python train.py --n_head=3 --vocab_size=1215 --warmup_steps=200
Each number is 128 + 24 x the weight over its row's rms, rounded and kept within 0 to 255. Layers, rows and columns count from 0. Numbers have three digits each. The size before them is the row's rms in percent of the matrix's.

# q: layer 3 attention query, 96x96, rms 0.25, rows 0-36, columns 0-95
# k: layer 3 attention key, 96x96, rms 0.268, rows 0-36, columns 0-95
# v: layer 3 attention value, 96x96, rms 0.261, rows 0-31, columns 0-95
# o: layer 3 attention output (transposed), 96x96, rms 0.352, rows 0-31, columns 0-95
q0 072:160143126130122162160087168108123116116152113104174155105113164118128063119189157112127147137160114133103142148183110159108151149140113155113118125155148127122119130142136133113100149116109092176133130116184139142114158101113143152119112140147108146137141131144146124118129193121135140170
k0 087:125140117157088078119145137158162084155114160102116133117126121121109159156108121050135132134126141119094141117117178161117151101138099127149116125125152123091137146127105127126124181163107113119120069092145141147181154151129121111127144188141135149102141146097117115126113148109127138129
q1 109:147105097144128113124144094137109166107081112137101159126105111138125118145166176131149138118176144121183156127157127103156096128154140135099141088119076135114089124108123139129123154114144138124111156128140077090107171115126083095168117161111112135153127125116131091154134104101119160123
k1 079:160112085126127157102105172108124123134172098122159157153167151121130132114143122148122135140146129145076088118175150114144123185100159117143145152166157148153156133135173152134106088144107112130140129133151130139090108127131152169135096141156146117155104102111150174129150102108143104118
q2 093:137170149144153146160120120123105114152181099095137136126139151102088110119160068129158140131090162112096093126136111144083144137104112129179126156145137122113124146158186116132129142141123099153150113125117132158105117114119161142095136111096146144154141126124126152092112168179125097156
k2 096:108140117106116127148121146146187147150151207118079110141164144123170110142123120112121098093159112146153127180131111125141113151184104134116123108144157171142124121139109147096117163174137138105114084130124136134149137130112150129161151141114124099117100101126120135124135115091111083156
q3 081:153115127095135095118161154126133137124094156062122134118128143127111083141194149118141101133177098129138152125115124075142112160161119145133103058131112137142097089120142170125109152134109108176116139132138129160123138144117101122156099150128097139132109116108131098156104116143094134110
k3 086:093089082140088133115088116111129124144100152108123084132110109190113128115094143093155147135071147115115156152117138103128099117115148132118114157148127112134070114160136108129142128141134115099156151129154101117139116109143094161115156108146138169124171150115093129186109144109135135120
q4 097:099143147107149141118122128176135092135089107137131137119141131163144190162127163149136126125130155144177131141119081141144125095155121123093163110123108108148142090102112170127112146150118128157109139139103147129157114130105146170169115160155069097116124118095099130154144132138162175141
k4 100:119134115156101141175108107147101119120119095117183129109133114112139100105148141142140164123158135141085116145176106146149167099154159124150087182121124120155115131089099120109150107151102162162157124122108140170107135127134156125135107102151143181147145086143161124081134142124121146114
q5 076:109095139106096093123140127097109114096121133131132092174087088162150158169116135124096133160148109140122161124159127082150120124094126115127126101169128152131136099133125139122159108129169114141142156167133121141123081127133108149181114128137073131099164164116134133126103117135077108159
k5 092:107166131102151190128117123119073111092113131115137080157163115129101124145149135128093086101110130108149116124115160137108143129075134129077106133095099124136111183134141152112170132125128134158126117109130157136118092129157157112154155172162111117165155122164110132120154139134113150131
q6 105:138097163105171108120132143154131077082128117087134121109077129188131142138142121178108118128154125147169150122124096063160136106143128138124092111158133132121132113145125147114152128122142129150098112132129155149177108179125121106151109134141083156169131135134148122146163098143129125121
k6 093:127129102114067124150093131094152128110132084115122142134140108126125153102126145151139156132095102121099114160099164154143141127121132152106122138141136139135099182157152139097132096104124155144096200130139088133124144154141121165156140099158100135096111074127107135123131175133107141089
q7 078:138141092133138108091158159107108152097153166143099096098127148118152124128122130116097162135136082122152096168104166131126135161110176135125132125141143165100126135167155080120178130116103110097116115113122113116143139145143109111100146137105159094095125150129143128149103101129122050140
k7 096:097127162125176092143155115114121080162140115137137087141156130174129140127101110173140107127105112133120147121127126102131140120114086129141131077124162153135121132149142159122123152123149144138094127109119152194161149128153153146124182113138099187149133140120133183113131122146099164132
q8 090:109124127149118073123154145148145172134103141174143170100099086146162134124125155151127126170147099157149136139132171095152147109174143125128115115135131165144107143122100150124132133158103139123108073137122126121153137138152107109192126153096106125127156111117111110160160075145097132132
k8 086:154138137117125122089097147111135195102121123165141159118140118126103098172127132139102137159180131160143106123138163146101157102093165118118151133127123155156097143127142132125080135119107121127133160179148127147113069127126146186112122143120161110079119143098135098125146144122146108112
q9 092:105114072153065129152114121106134164097145134135125078137150134122131121112132118109126128159051150113104126139129131158128133135077154119148112151128126098105156111139140089128119095112128131117132136084137089084130149103082107126080144141137120141133125152159100148124090168116130161114
k9 094:142111145134153173169179155131162156198115151167117151184124131139129153165130117105123103137064111112154142091111124121154155118141095118082124127087135092118094124109108152114115145141148094121131096117105119147114102138123162159139147134123145107156141142130118118098094129126131119118
q10 080:121102149128159116101115120139108172132151131127127101115147128161138133091104133144104124116156132101134139165136113142156133115153122147087109123098128142137127120116122158149136104141168099126123094156157140173165136107122072123121118069185069122122077077139113123134151104151118166155
k10 091:150108093105115130173154114108107143116094101081129151170136132117186127148139139148102148158146109148151157128143134122116166163084136139128151100143119162132136130121116150137124102148149150107112170088107127079140115139135105099119131130092136136101123093147145095168150124073155174122
q11 099:139081125126093147100119167114115134094157125157165111168117138125103084120148131120119119123129139086147137171154110140136132113121109100120136158136108158112125148094123102131125117119156150118156112107101098104078161088073099115142129096137195128125148124118151104092096144154084139129
k11 111:126140117126152113160134126105150145144134162125108146100136144136115139149131106091094091126081145112126144095134125164130130197145120156108114132151136142102136134188152138136167153145147178111101129136135125120171112151080114172090144172098126109171097140102128154130109137133174129137
q12 100:124129148094179124125147137091146113132127145118101134142162115140097140140086114137135155101169133144114130178154122089151166094118178127122107089142153111113091117098108134110130150128131166126138157139159122159159123064134166129129078134142116125128140121101078111118108081133130097139
k12 107:119192100139152144118139156084113128092137126116109097162162110072136127138152145122123130169127078086118130140155147158115120140119113160120163164146097160133147153135122148101148125105122137146131120126112101091127141127144123137041115143123117148157137097100177139141143127138121155148
q13 103:117090110104171144118114163122132136055106097150105141104135131120107144097127116137122126120140103138156146108109071114168096094139108106125147111105120122144107146127119152127103125189113123124099142150082145139135150153142136104156142125150073152133122105128157117157196143101105134140
k13 093:136112100111097119144121092139123110121140131129138096136105123156139107069141140175143119128137110133124165182096135115082070134104132092122132154159142132132104118084120133117133081094145156155143160106135166155090112147152149107130134150138158103095134119129163123147124090186128112145
q14 095:150106139113156132069104121167124170102127135097108153118043135152145168119119137132118126144106148124156103135114139112127170107196124098088119128092098123118157132098135126150165158123148095137127108117117149126107104194126087144153129130137127123122118124121131115164124110144107132132
k14 087:121183106134108134106148106139124127138165134081169110117151121131112122112039115144107184113151161140134110114114112136134150144134122148140124129072171112131130134137117124118165111123159130111135132111143120075122119131164108119116078115148141162139091153119159087101139157131151122099
q15 096:130114156147117111062139167162179159101136121109136147085118096136110153147124116134148135151128173124097114144109113137144103144178119136159115135165147157076132084106130116154117111104116146111122123119128097128161133144107112118135103156146133051154141171122150123148153126115096125118
k15 103:156100138117113133073110123167191122134118137166139074123121124163161172143134106163138136133096159120081135128097137132128074130078142127136067141113141118160138095156151140152141139125123106129134108127093092132130142141112118123092140099123141118116111136136108148079128129141089118106
q16 115:118043081115113152139151140082098151132144099121112102147174104119123145122140095125120091092110085130108121122089138135121106111128151141156153136065110125124115141147096106100112089120148164106157151106124105132143157107099101162126135131164134149110118112109142159103133123118128156136
k16 107:128116154144152101123178138167139141148134114159140121133121129128081138161108122177140124114106126128133165142171125077129122103115122126077154148128121131074129109161121082119168162113169120149135144111121135133163155125139117115137109088145124063089158102112139115147166106131135126163
q17 107:097163135156108146110121167153126156129140105120070150119144116130130185170147120117091215112131113114125087122103137161103130165129139152118114094109101125132104094148137108119115137149087092153142122089110132128144157135145139120097125117110107164121114141132092131148135109079141129143
k17 098:129139143100120100118119120094141134140111127126149122162127122111137107116105137107131120176188083142095121161127161073115141138061165119128128132097139129109113137156151104127133118107118142104136113127061158185158161131129130157122127155177121132122127104144153097140148147173135138096
q18 098:133114138125115137152193161139151124075123119134145108130129109159156145173145133092164152156122090127144127147133131131114155138115077150106093115116105083122127169124135136158135125152148143139084106105100130109138129143151119126137106132107115082089150100206123092157154134120123117138
k18 110:107131140133127165139098113184159132175141145150105097140148130085118123113114124148107098157118143171125100088088118168107106109146129102145107105085105088127140121132115077099119130155103160106151109098155144121105109119126154136149160180113107134123126178158160107139116124113104109119
q19 102:089115132130128162142112150131129164131165140103145127150111155085140134133079116136113118118136115109089105084151168134120150110119138083119113116164127120137154104155123152113096148163098135110141117119131079133081101123143110134129119101104151080154103109143089096087100181160108159125
k19 099:084130149193072121098119136106117148112136083119115093081123137150119133110111113130144115113124140143132129191111091105121114116097101129110102125109095103150135123153112120088124111125102122137121159130115135134126097100122188113122145132153155091101127155154157122119147159078135172108
q20 110:116156127146122109136134125156115162128122176113169097116127092110129102092140139160131127143135158127116160186188144121112130148102142138120123158126151112091150091163118128108068138108150147101150070092128107098140117131139131187161137113099129160127129130119100141101157119110149115134
k20 116:157065110116143196167148155120128145122132124169105162142128141135113165098184135132122134169152133105145127103157127123148141164153114133132131076138116101149105116142091137123126162193125134093149128165166117144130101100140146113117122132135183142139108134121145145101106142131111132141
q21 103:075154102126117102097103141116110121171165153161130153125154127144092118138120158150112155082154130097088116095086110137122126144119105141104145129137133171124131124126083088107160117177170107110141120150139082166102091123138136130159134133159144132118108140154126098136149098104102155113
k21 110:151113126101111104149117123101154156110122137122149130124173146127161068136101132166143125124128156133144115145137160111111153100095149155121158102095112114145173131160118099105083135104121106148133182117101083122097113134147117091138148145098164090123142139125121101120160107173157085150
q22 119:113136125119118141117148132116162109104130131139107102106135195116133080124122137125148160184139143175154138146125169133111158117122151114160112143108101102095147118122167103152145129089149149136132144131123121083135129128147110176111084125112111127053119104142166169148120167129106114139
k22 129:161139113113136156146135131110078109122114131116134105097121085117113129088147158135135133108137133138103124166148127096144120140134094134141152142128096102184121170114157150094128071109140142139108134138138130135085165091147130164148096133145107117123077084095142090132160091142167126094
q23 105:112136131091132129120099094129122173085109122130155175119116095144131152126106167154105098125148111121112135126154109137168150119153120135113164115100086116114167129105126150136125112115153165110089095175115098107114115143165139158161077129083114115136138123135063109145175114133111127139
k23 095:121107158139112106164160177180158118106137148109116114086138146150112128115109105089124093134124165134120134161141172118177117113171095128126131116157101093119145077123102123101125114153092074146127118146116118118127149108131135058099099149133150108121124150111139132144149158131110113141
q24 110:147097146122127119112165136162086181119153112173116100099150100122089124128101132092118136117138174170127147117155145184153130133085120100142124169110126128113131128115143125145127088146120122101154123135094084100085161134138090120163126109143131141133091109112145099097139123165140167127
k24 101:140105129134132185125128164156143071120111155133131129128088121141149075133105133132093097108073152139151135107136133129134116159118122099103128208142108115115158129146125139102144152113144143072128180128130147147154163151122156097120140108104158121144104102119142124115138164112166136130
q25 102:085103145108117155146114066153138172141112155148148104099096105118151129136085129100083113094108131104147102164110145096120146128097100109097158102092129116132119156139090091124103125130127150115103090138095133087106111113122132161111127135127099112134143080134125136131098110087145128168
k25 100:150149135154172095138170132153079145104129131145136159062150156130112154121163122122128158161147143147141116133136145179121188090139113129109154148116131111119147150121123128073118124139109131103138123121145141142107160160161123121134099106166121116106128127133187104127136121143078089119
q26 107:098108102108074140147110129122138134162134149092148124119125136110166122117139154162124153092189121166118123151124115063114123116100143150114113150121122131135127121129124084103155095105085104171133123095166091151080150088156154118118118156129113111145114107108128117131130155123118157081
k26 113:132118170136121107134167138122126140137123109145115190120109132114087110136099123106102072141098132170159143186129125117129135073121146142123130119128145122142111078124152125126096168141167113110103075151105070161132141127172128145142128129117125121093122138140095147140096110101105142152
q27 102:138141122143128145125118133108125128135143130116123084117105105078147149163132163111151142090114117147163163118149147129108138115124139124144134149124124150171159127091073129136106129114169157169089111083126154128109091104164148127118150155146163164139137090097146112122114195096105157159
k27 098:176121153167138156130101132113144099153175094103140151130167130077110117167162121109115161099146175080143113123122139147123095102148133155134131137136111126116100122120140151138146119121150151176163139139114149129108134147175116134183128145154123149089127117133151110145155127088118122183
q28 109:147126111143100122127124165151137115197105139139111162174142181136158119140087143118118118134091124149109093105148095159133108175120159097128120135122145150177148120120077126090149145122132159150106108140092153133140151162148108120105152121136134134114163138123083146098129151091141120155
k28 105:114118137147116136125120169144082114130149081092176155156107135144098084129145108144149132133164136147143144151125147169130156103109177098140123148124145136124100111139116146151093150112098153153133119139145123106084155097114101131163078171145141124135101102121153163145142111185141146105
q29 109:155177146139144136128122149128147139127127123174138103158135093141126100187088115115119121108145116157114151120132131153071182118074130127140135103129165139123103093152141135134105126094063136121146108156126170162080162166152137129166111127137115114134141131098108138130122136099150113129
k29 114:142135132104143134103112135112089122118147123093093131150095111151110159093177126095136105158113176107149122116130126134138067145108172097119131152100102111139152110147138083131140129113128147115149080120146139136162068142146129128085146106168108121161111103098102095115147147154135105149
q30 105:128141129134120105131128127070128093115132155106109126131119114156125132125091136130080142154181121131164138129172088134144103129127143125107155151113095191109148080165092155098135119086134111160153140120088113143165114141118103121184096127150105138109093144132151156120117147129161124115
k30 107:109094108114147107159136143059118125117168114118114131120143107164175137146103114120104129101128134085112137119167107138129111135131179127148099096061103106114096149160131097101136172090132123109104116156111136143166176149074135130146142119125134122146142135120110145140127120142099158150
q31 112:104128123131100183153146111119140147144096093132141148115165137111114171105100149191135182114106129120128102151159120157118118105121134137159150123081146130110112135115126090173137148116102116140149147125113160137121081143140085139110168148119156141140138177137131100104099081150154145120
k31 111:178134157100140097148126137139135122108144137139125159116141123150103112098103105140099149143133081151111165150122157125089192122138184102118111113135132125125095146123118102117158128154129096183117148120131142142135108162163114132119129182097154143195125105123152115132094119091131146108
v0 097:097138168099161091159126096105090144138097140150137146116095117158134137118143154141117152134110121147130185101204134135105157145124168162114131157127154119108143148137118125160152150122165143110137145163115112126127188144154093118116123116157142154143167154159116136158110155116098115125
o0 094:107104122146128128142110140101140141131142112079122138110081091127134162137108148137131125148115119096120132104155166116116120132088155143131140129121087133127056133131122188159100099122144146153090137121122156129119085093120145139118155177141140118121102079158073145136180154141105122135
v1 095:097109109177162097141106139162106155115123131131149138077107172094119078109154129094168148129091094118135093131117168090127115132122145099128145108110085139161139154155132120142112137126156146140095105162114114124128140138138113139101139129115125148155171072114121145137119135170127129076
o1 089:088090151131123116204095121154136124148134107067115102122126107123125154124086158138139120170187121126141129136122118087133123129151152096124090168111153117108130113142138137097158114097147112148139128087116125118147120146080124153117158124093094139121146132129194144141110134139132155134
v2 104:112130143131139122115135129117110124129130111075151125160127141102113160146133087134109118164154124120117116166125139118155109148127113091098104103140140185149148125102134105102140136146186142118139115138081135106146138125122185105178118151168117109099070102132120074123145146151076141111
o2 107:079164123112169169114132129185153106101109131128096140095113119138116141130165099148123103109104139151140146135078089122140138154099110113108131162121170125119145172119186120172132133137136103089170121160135110117103070107106132148137109137176140104119127129102142108126133119120129109132
v3 091:078112112087132115173144139139135105088114151137155117160154157143108108122087104129155108135167128073148121133122088139135130133150139172148113119113098100138116123107144096120124131093149125093133153104088129136139130115103091134151127160107188136167125126117117196128158153125127107099
o3 078:159125108111153145120091158160117156125124151132139135149159091142093179136103101136114182137124117124121187123133116133139093136126139159114109118117139111125153124168146126122156095113145134184112104134128163149134121109090071166127156085134078125130095113113092153147093154139131117114
v4 098:106132110149103093135144156102108123147106144146132119130114123137078108126185107091154110115165188121129144075155174131166100126123113103138131123143120117139131126123095156132147111113092110112116119072128118182124128129163148148127112161136153136141139102140112076151134129133144169078
o4 092:140117144159135152164141112136161122123158134138144132120130129150129159114119118135104144160134140117195145132184116110117129144074115124154115153109115115118130130103125123149130118145092102147127168082128197144074123146139152122154111106084101183168119124118160135119133112116100160085
v5 095:117090129058151145104130142168127126133142129079118142151152109117129115142132083131155180152120121112120120128121116133125099113092123077120180131120173139119100142155103145109151164096093133132128127114150117160102092093135135145080111124133150137140138139107131120178135106088141100169
o5 089:146089100135088143064094094160138119135172158172142120110126147130159115108081144079115145147151122152169126140115142136148101133126107117118132110127151152130154139107115140165167133123146171107170121107152158098150111120180119132129112148152124155097151113150117098150134139128111170111
v6 101:100156167121123102157132118150170118153091103135178107119157128152175183128171152136175092143146140130111179144132110133121138163133141129147110123176142134125130098147164153091107137121097116117100128123155140125109145096114094093116155118133099161153134113090112132154132140096117157124
o6 097:090096142141115124102159105107114137127124139121123122174171112111158098145109131138099066080167118121122152127176127119125072139116156115082119146116100101104127177138118073140101085143105120147095115135131117126094116147126131130114154101134122100125125100122085116134141161133086110131
v7 086:141127133172148112138097103101151085136126131146101120121156069146122104128099115170112153088130135079134115113126147152122132138099141125144136130103131107157122150103104134105174113092107123139154149108084155093172102154119165143135137120151102077117152157157167102149143157140149160139
o7 090:128149124097116134116115086084132134141107117106117161135130132156121118132152135142110102126094167113067089146131125120095109138121085177127152103171115082127148092141134156162141116145130135118151127113144132049111123133134123112150107128134132136178138150130106156155065140135120103094
v8 095:137148133115137129140109100174102160112181105112112120131137141140140104133145132094128177148131108145090153097171165148131175133129112103109145127179091115158107155117126166142142119133152111119138149130125105117138147109147108125152171127136121085200146137127149118126084163150173111110
o8 093:125091160179110132119135139075121189114123129129157116109103081175160149118106125147090120166117153164155132148144111136146147115124169150141103136119151160102086127110091110160148128077122126131141085120152108158173155116103106105135133117115148131097125166127129125144119121142099127112
v9 099:132117094126154130123134132143102156118103131075122107147160116139133136180155173087107133133115106118151114138153155117127128126143160083159097157116095163134121099144140144108126153160095142129091124123082159142148112139169123096144178131097145106117064129143122163161132121156115161139
o9 095:109108121160138145135126145171148154140153156183142172089163109128166142107109102136159129098119097117170131116112120123133132171152114146092160130139113103157118132165141156122128135126101149142148130150101132137095155168082149146106133131112124101135128135161172115122092090080093095109
v10 091:139136139150135161117160136150139102149098128138132099141131107118160100120121122121100097162119115144158128160092140116130144162143116109127122137169091118138122134121091127153125117115126143132081139154086161121126136118172155137142156213090089102158146079162158143155116154089146148146
o10 085:136106120141110099140175116102179150135130098082184127127133160151097130099114150178150112094117100146145136110104110127126125111097124169138130112133127099090130164135178121094151133117114134091150148114137149152128152142155144090085111135110152117186124126150145154109088129137133109156
v11 108:107140148144148182121144125154131116075150133119126157139124151108077140098150152173127102185143149137124167088104155090132094135077099126091126117094124099100107177125134121141113141138134171136163150140148151154178079118105126140136137114142116109128139109131144118149141133155130131136
o11 097:084119112134116110138087135074113160124125114135104132126115148091155148158160124114156123176087132095153106116101145143139130144148157104137115083129121091123178126124129144152153141128083163105127151088105144122156117097147109084103137135111069077156124133101111103133106108116126124141
v12 088:144127135119163115117131134119128102143126089132179111152067141099144108142120134144110164088149091115135137121139135104152136158101160119173101131103166117118123176125153100177110109126115085095151134142139118176157118142123106158163094117146162119120097129151131119143122118133177090161
o12 095:128132140115097108156135124113169138088146135115171108110121132123127118108153153086144122160144144127117165171144167116130106175160076138117115080137103122165149156092114173118135154129191133112123122143139113129095105138145131157165099122130104123108137129143071099126099111141168121138
v13 094:173181118128113114124105108161099125112133110125140148109151110102124126173111118106108107181135107147104135136112119129143132151118143147155135086128150115181125149103122129179117147099102144108146149068120153149122124088133085124090158159142108153139145104156143152069122131155139160129
o13 092:122180123165116112135113133110178165128150161135165083131153145126144132153116130141096130129142121127160083190131117133108143149126131157141120160155147148105162124124156111114107089110148147165112090123105106167138123140157133153122121093077134108149116141097139112130150162107119064137
v14 087:144113088175108092132117120097126121126135126169123128127126128161106153109147115105161080139142079114094099175138169096149109145142116106123155163095101138098098123138148152118141126149112054125130149123143140113097104099125137081172155124175102127146109118135123135141120125151107124156
o14 085:081130113152158143145112141133092120156123148131155123166162148113130156125125177150155093102146164147112119121124138098092147134091112144141120153119108105122119143116132168106066147098076084122142079106149151142110114154119125119125102118136108159104143192135101118161131101114117099135
v15 097:138106146102142104188114126116157153087121177123097124132123154157116166109114131133114139114163164151101120158161124109117113101147100161149136154151132092088170151172122132093134087114132110153148083095129115095151103118120119105141116146111124134178102135113132134106095100154160137114
o15 093:127099113159187150143098139149102137116126098178122096163082102158115145169133067128124137109120116104106108123134105113175113134119114107129139149134102152175098101111111109121147141133139151145124094111094135139169150124106162102137138127151132127114142159120114172097083098154117143101
v16 092:107201125124152117127164132143124136123134094145123141138087140107061145169097116149150144131126153083141111178157131165173164129123097113110135142116128154125138168127097113132118120106157146122100173128158141132137135149084118154148131152125152138118135100113151155132118144123142157183
o16 088:118136099163156145107144170138119141114119147109133106091088146145114116104168146119107136140130150157153110113126193125150106123092077098126125108143159129096157145165104090140144100159113146148151093133174126124121108170121130104119095095136121125106115095150155177129098122104090116132
v17 086:080070116108118130119121127103146130086138129142128135120067137113105160119059095112143113126139135103113161128145092107141160132160164150124149139083124135161158120120103110125120173133109092119121127157089082133120147119125131158123127068135110097084143105116118123151115131115131147152
o17 084:109142120116141172111138114150119156141172112083115169135131147131145121150140112099147167120122130136142176055149122152106113106089092100118128128098115137111142108135086167117148160161189140120097107130125122106161108097144094149160116118113128149116141106095127146109172113130120098141
v18 100:091165105121115095146119132123146131118152097151105126108103162142117139140162148107138130136117163099119197161112097096106151120093153111133136130117151092111139136141170155139142107079158145151098152116144155129136188107113151126172113144156131145129091118080167114112134165124113149117
o18 089:112095152123138134130140153136094134112152146119069126121164107137088109147144146157128089140151099105139139150162099119118128068103155152121124168160072154138129129142151151192113136175147110125128108104146131132130098143099141095115132097169096124109135135183137129139120151121111146147
v19 101:074128106152153168112097148126125135174118126095100119178133164095155156109141145116132114142099126098137108116137192100117155123158135080133128144107117122162153131140084132159117117141161142107102141141101104147086091172162155133108143155143121120161109156124105132140137135147131095129
o19 098:111156139089132144108147146148140190149118128140115138132118091160133188107094110110149122164137155113145100078138158108130140124127109145140122153085135116114144182088122107071122128103144086104155125135138130117069124132138115115119138102129112128105114142160153098123121117108173172145
v20 107:101164163107112084132113149124098120150159123115121114182128140134120130128101094133113098154146114131164105148092131145119130178137133133107126149123149135158193113133087132129141113120110177142113147167106107076113136125161099157163158118128124107140169130109143144165127071160121134148
o20 099:136109095128128135095132106172162113111142138096138109121126139109084167107093137145137131146152163091158117100130133157146141133147108091131192144101127114075116134118150123123101107150151111109105151116138091107120145123104080086115092119139144090084107143129124164132131177120127091104
v21 098:146129189142200131157143103130136138114157057113176142143128147136093150166152151113097140104134129110138092143103136112130141117120094124133112171114142123129143095120110085147111144167148113148130138130135127122148112092150151156138103132122144131120138132114154118173135188143095116094
o21 089:140137087150121096082115172134151114156134110077133132120136057128121115153200145129165144141137125118126147149110093088141109144136105126106098138097147168147143110120132139109133130140117088133127152131155106131116091157134119090142100175156135123125075125137153145134137095144109101145
v22 087:107109134149107125115171090120108085099156151126134092084121160100136161113150128143106137132135095115098119106162121091116111158102104100178167138136149148108116134133150145155148111099076126119076137091127100168160132147134137152140131140127090108155156112128156137130171099119149098144
o22 089:125121109146089116150125139116137125134161097137105138137142137098172111090107100112143117148122193164178126158156072151108130088139070133130146109139102107111120138111141116084146112130136162138114132121119129164143092138150131149155118180115110176109141128142102122136085148110147131090
v23 094:098092146125134149118140160126103117096149125113130131089133087126123106128142116133118110127154120117142122138120113157150136148099103145144152158109083126123131117106095127155137181120106146141105117055142187098151083139136119093166105175131101119156097123138108105130153110084172114094
o23 097:128093133154122161125134161132166093128155141176126173172136125156141133141127135166124156123110147127137164138141118153147126130127062149125086115162160091139111121105181140128178147118100151127124138148112168115122126095177124100109127091116135125160140128094145154174104131138123150148
v24 101:127104100130156083131084147151138153131146130156127104111154146140161145094107137127108179132128124137152159176130167144108115145143168131102112135106137143148112103139099147108134104169089113168186120127138108129137097144137101118113162130130151162120110115098145128096106062087152115120
o24 098:135134152184136145156111118114099065095137092153131111167132110141129122131101153087132103122160125108102095098124159161141120145176107100064125139177131143153155109137103127110109121121166120086128117122126162112089122122124140133153101147098146087116146161122096120116134153139115104125
v25 093:096157117073109140121112125106115118116163106102152142132104189122119125110137168135165121153134141092124153109077174133125104120103116124153106118147130136124120166169112092140148117168141161087122140142120081071094113085141119161127127134140134171155098135118149116153116124116103134143
o25 094:123123154091119121100155154127142157082117125123132110101103088106097160105072118130117134136130114132157171135094164129132112145142156110125147139107110158099125127118127089138095105131137151128124159076136093137144090150112120098163136131135120163121157180161109148125155117111072167164
v26 104:099066117118180122107168122168094098122102132140153144145137153121155163095116131117129119105111134158131140124091114140150109117131131082159100079164127124093134130098068119126117128074141118110105147154145148129127141083110153083119153092145113142124108145146092117118097119120117123139
o26 100:127155162128121132104111136146108152163119129144124125129158185110094140120166140195088103126132161151124142113113102112127096167118167119105134137104153136139114170074108125084176137108153178155122147130114151121116069134147140109126144149151132105152146107113100126114116108133163131139
v27 103:110145102094128153109140158142133077140101131113161112128102184093121128081157108130130153118138193097139140084164155088132131129101151149114136119117116145107106103134104093126064112135136113127099170137110099088136125094107146116110150110127140148110100154150117144133127162121100144142
o27 100:108116144103142144118155110106114126163143108141114130101155123123125142083122124140160181119128126117152143139112157115132125139155113153148146111134101115099132197123084076135106130113166146172136170123103156102128066130085139128136135156158110082134128132146151118134167090161111128167
v28 101:115099116156112175163111109120125110114148147137122114118115091144152107148122163108137134103127125103126135127141097158155104164130116105121148096113119117113122122105136067139086103107096177172125147098154142118132094135098118095090126119067140132124172105156152108123148134135140093066
o28 097:136118111123144116132115193088182091184138113101087142145148103122129126147137126170153097131121097187175112156143126147108118124114129118133122154137131117148137087143083124117160141129156136161149144134099140139125169132140120167109171098094157120150143118113088141123127134142117162111
v29 088:119127118063141121137155122150123122138114161094102131110135097123147146087156144116133100105099105104117131146152137145116138118133093121093100108106171102121103096180121164139141150105154151162111154186089134161133160137119085150088116132128154121090155128139094086117143124155121152136
o29 090:134159158115136135130088104145133152150124165158084089087152120121128137125142140081120108149089145149128102096124094134131119141112125124129156140092070106159146140184113119088136134104130187119123148137158144135133153103089127112093124135132155109152141077144132131160155160162149143127
v30 099:176069159113101105130105090091122113130116101098124117083079110182167169146143147129120101121108138119147117138151134108125120144081096116137123138086094139138157119125145137106148167131143091110116107164095159128085133146116110155142168140102159125137109149128116130143152119124132096112
o30 096:151121157126092170096093116147177149155115115138148134067172097112126114124105148150180138129108132122148142136119131147143137094116121096123084139151104074167117133129136121100128161135067113126117118163140112121111124104092144121117177141145123172114113128131092132121131148125121100085
v31 106:120107131110114161109121104136100154121162129099137085130131145153137152151162142135147130103154111094154066120162112119138115102076178131099111133152107127161118147149099093151116099130105107147151122144112098174128092138123173118101128168153112147149166167089116136142101109111109120150
o31 110:148149115122120141077132102139133131123122163139110119113137105103159111090057135130150124160101160119148139121130123131139109110106124125120095143113090115130150096114132092140121149079169151134138127100126125109133143123103128137178068148169127100090120100152125162124118072123130191143
q32 077:156102105106170132145159151107137132143114194176135119124140115164154101129098128103142140085114173135158093084090138163136128127171124114103144101125097117140115152140119112090092110145111083166100126148107126104115134142118157142156158138135123129110080144093141119150163142128129146140
k32 091:097176159133134116142099130136163122111152112132135082094135147143099129140077125123171129108135129169088148157121132121111090095087055116109110117117125155112134181143104119157125126123119076085134126110153105108149130106135137115112107154131160143115136116172134087117130149142108102136
q33 112:132071084120091106145110164126136137100082178145158101136128074151151113111121162116127086130133149125163093129169120124150173129132134148102128120154142128153169145131157149077127133116149120153122138136135129109122131163101100168146111139148097138087142127136142133129145155150164158100
k33 094:167108116126112110177148122106150072132117097141142169145135150146163144124120135111099124137146174107162143116105127126115172120143166146115149163141122165188123140119105119141162077080131150112120096162162126109137131151159120129129124110142106118158107102106106131129154149177132117165
q34 066:162106059130104122068085137111119140099121156180149150137170127097174150109147126110115126132100120069128111135107129138136087148123145117141115125115144156145111115110123112113143106134140149149154100139108135107113132129138098110114166089103158157065117113135140122127083106107115131150
k34 083:150111145129139135170140146115144156128125123149129139122124171082162130121135163150147166113149111103129163138148118153149164144132105141076183157165103147142095162097141118092137137124135181118153099109165185129109125122123153122141147147089129165130088132115107090131126120168146113128
q35 093:144198171081127103139137130099123119157170103084105142104160158131099098152127126107128126143106097175095136152148126151140133099157118095111107102098148138116129144142112126137164106134113111118176144097137109145145140119118140065156132115087148093156131115130098134124109141108115160119
k35 094:091113092179153125137151150117143096145137135110114137128121138125118134137152118135147169121103122129121103038097124131108096125116136139164134102147140136123131122181141108147069129121157152128156103095097103117146109165118132124139142113121165115114138136165186114160139083103122115096
q36 071:130101102078144137162151117171132179117121111142132168127110143128144118152084124148128101140098136121170114110134117092132173154120135159141115140164200101164154115132189132124138174137126152141109143177125141131109117137118143124117128115163152155129132090128121143114127143186126119139
k36 080:141136158169114171112120125102096110144133144160121116149123095132123168126103130119124136127125134103120112119105161155153121141164146097122132159134108143127145109092149150096070081130115116177144127075139136121112126097139138156114068112107132083183156166125140157105139151144128087111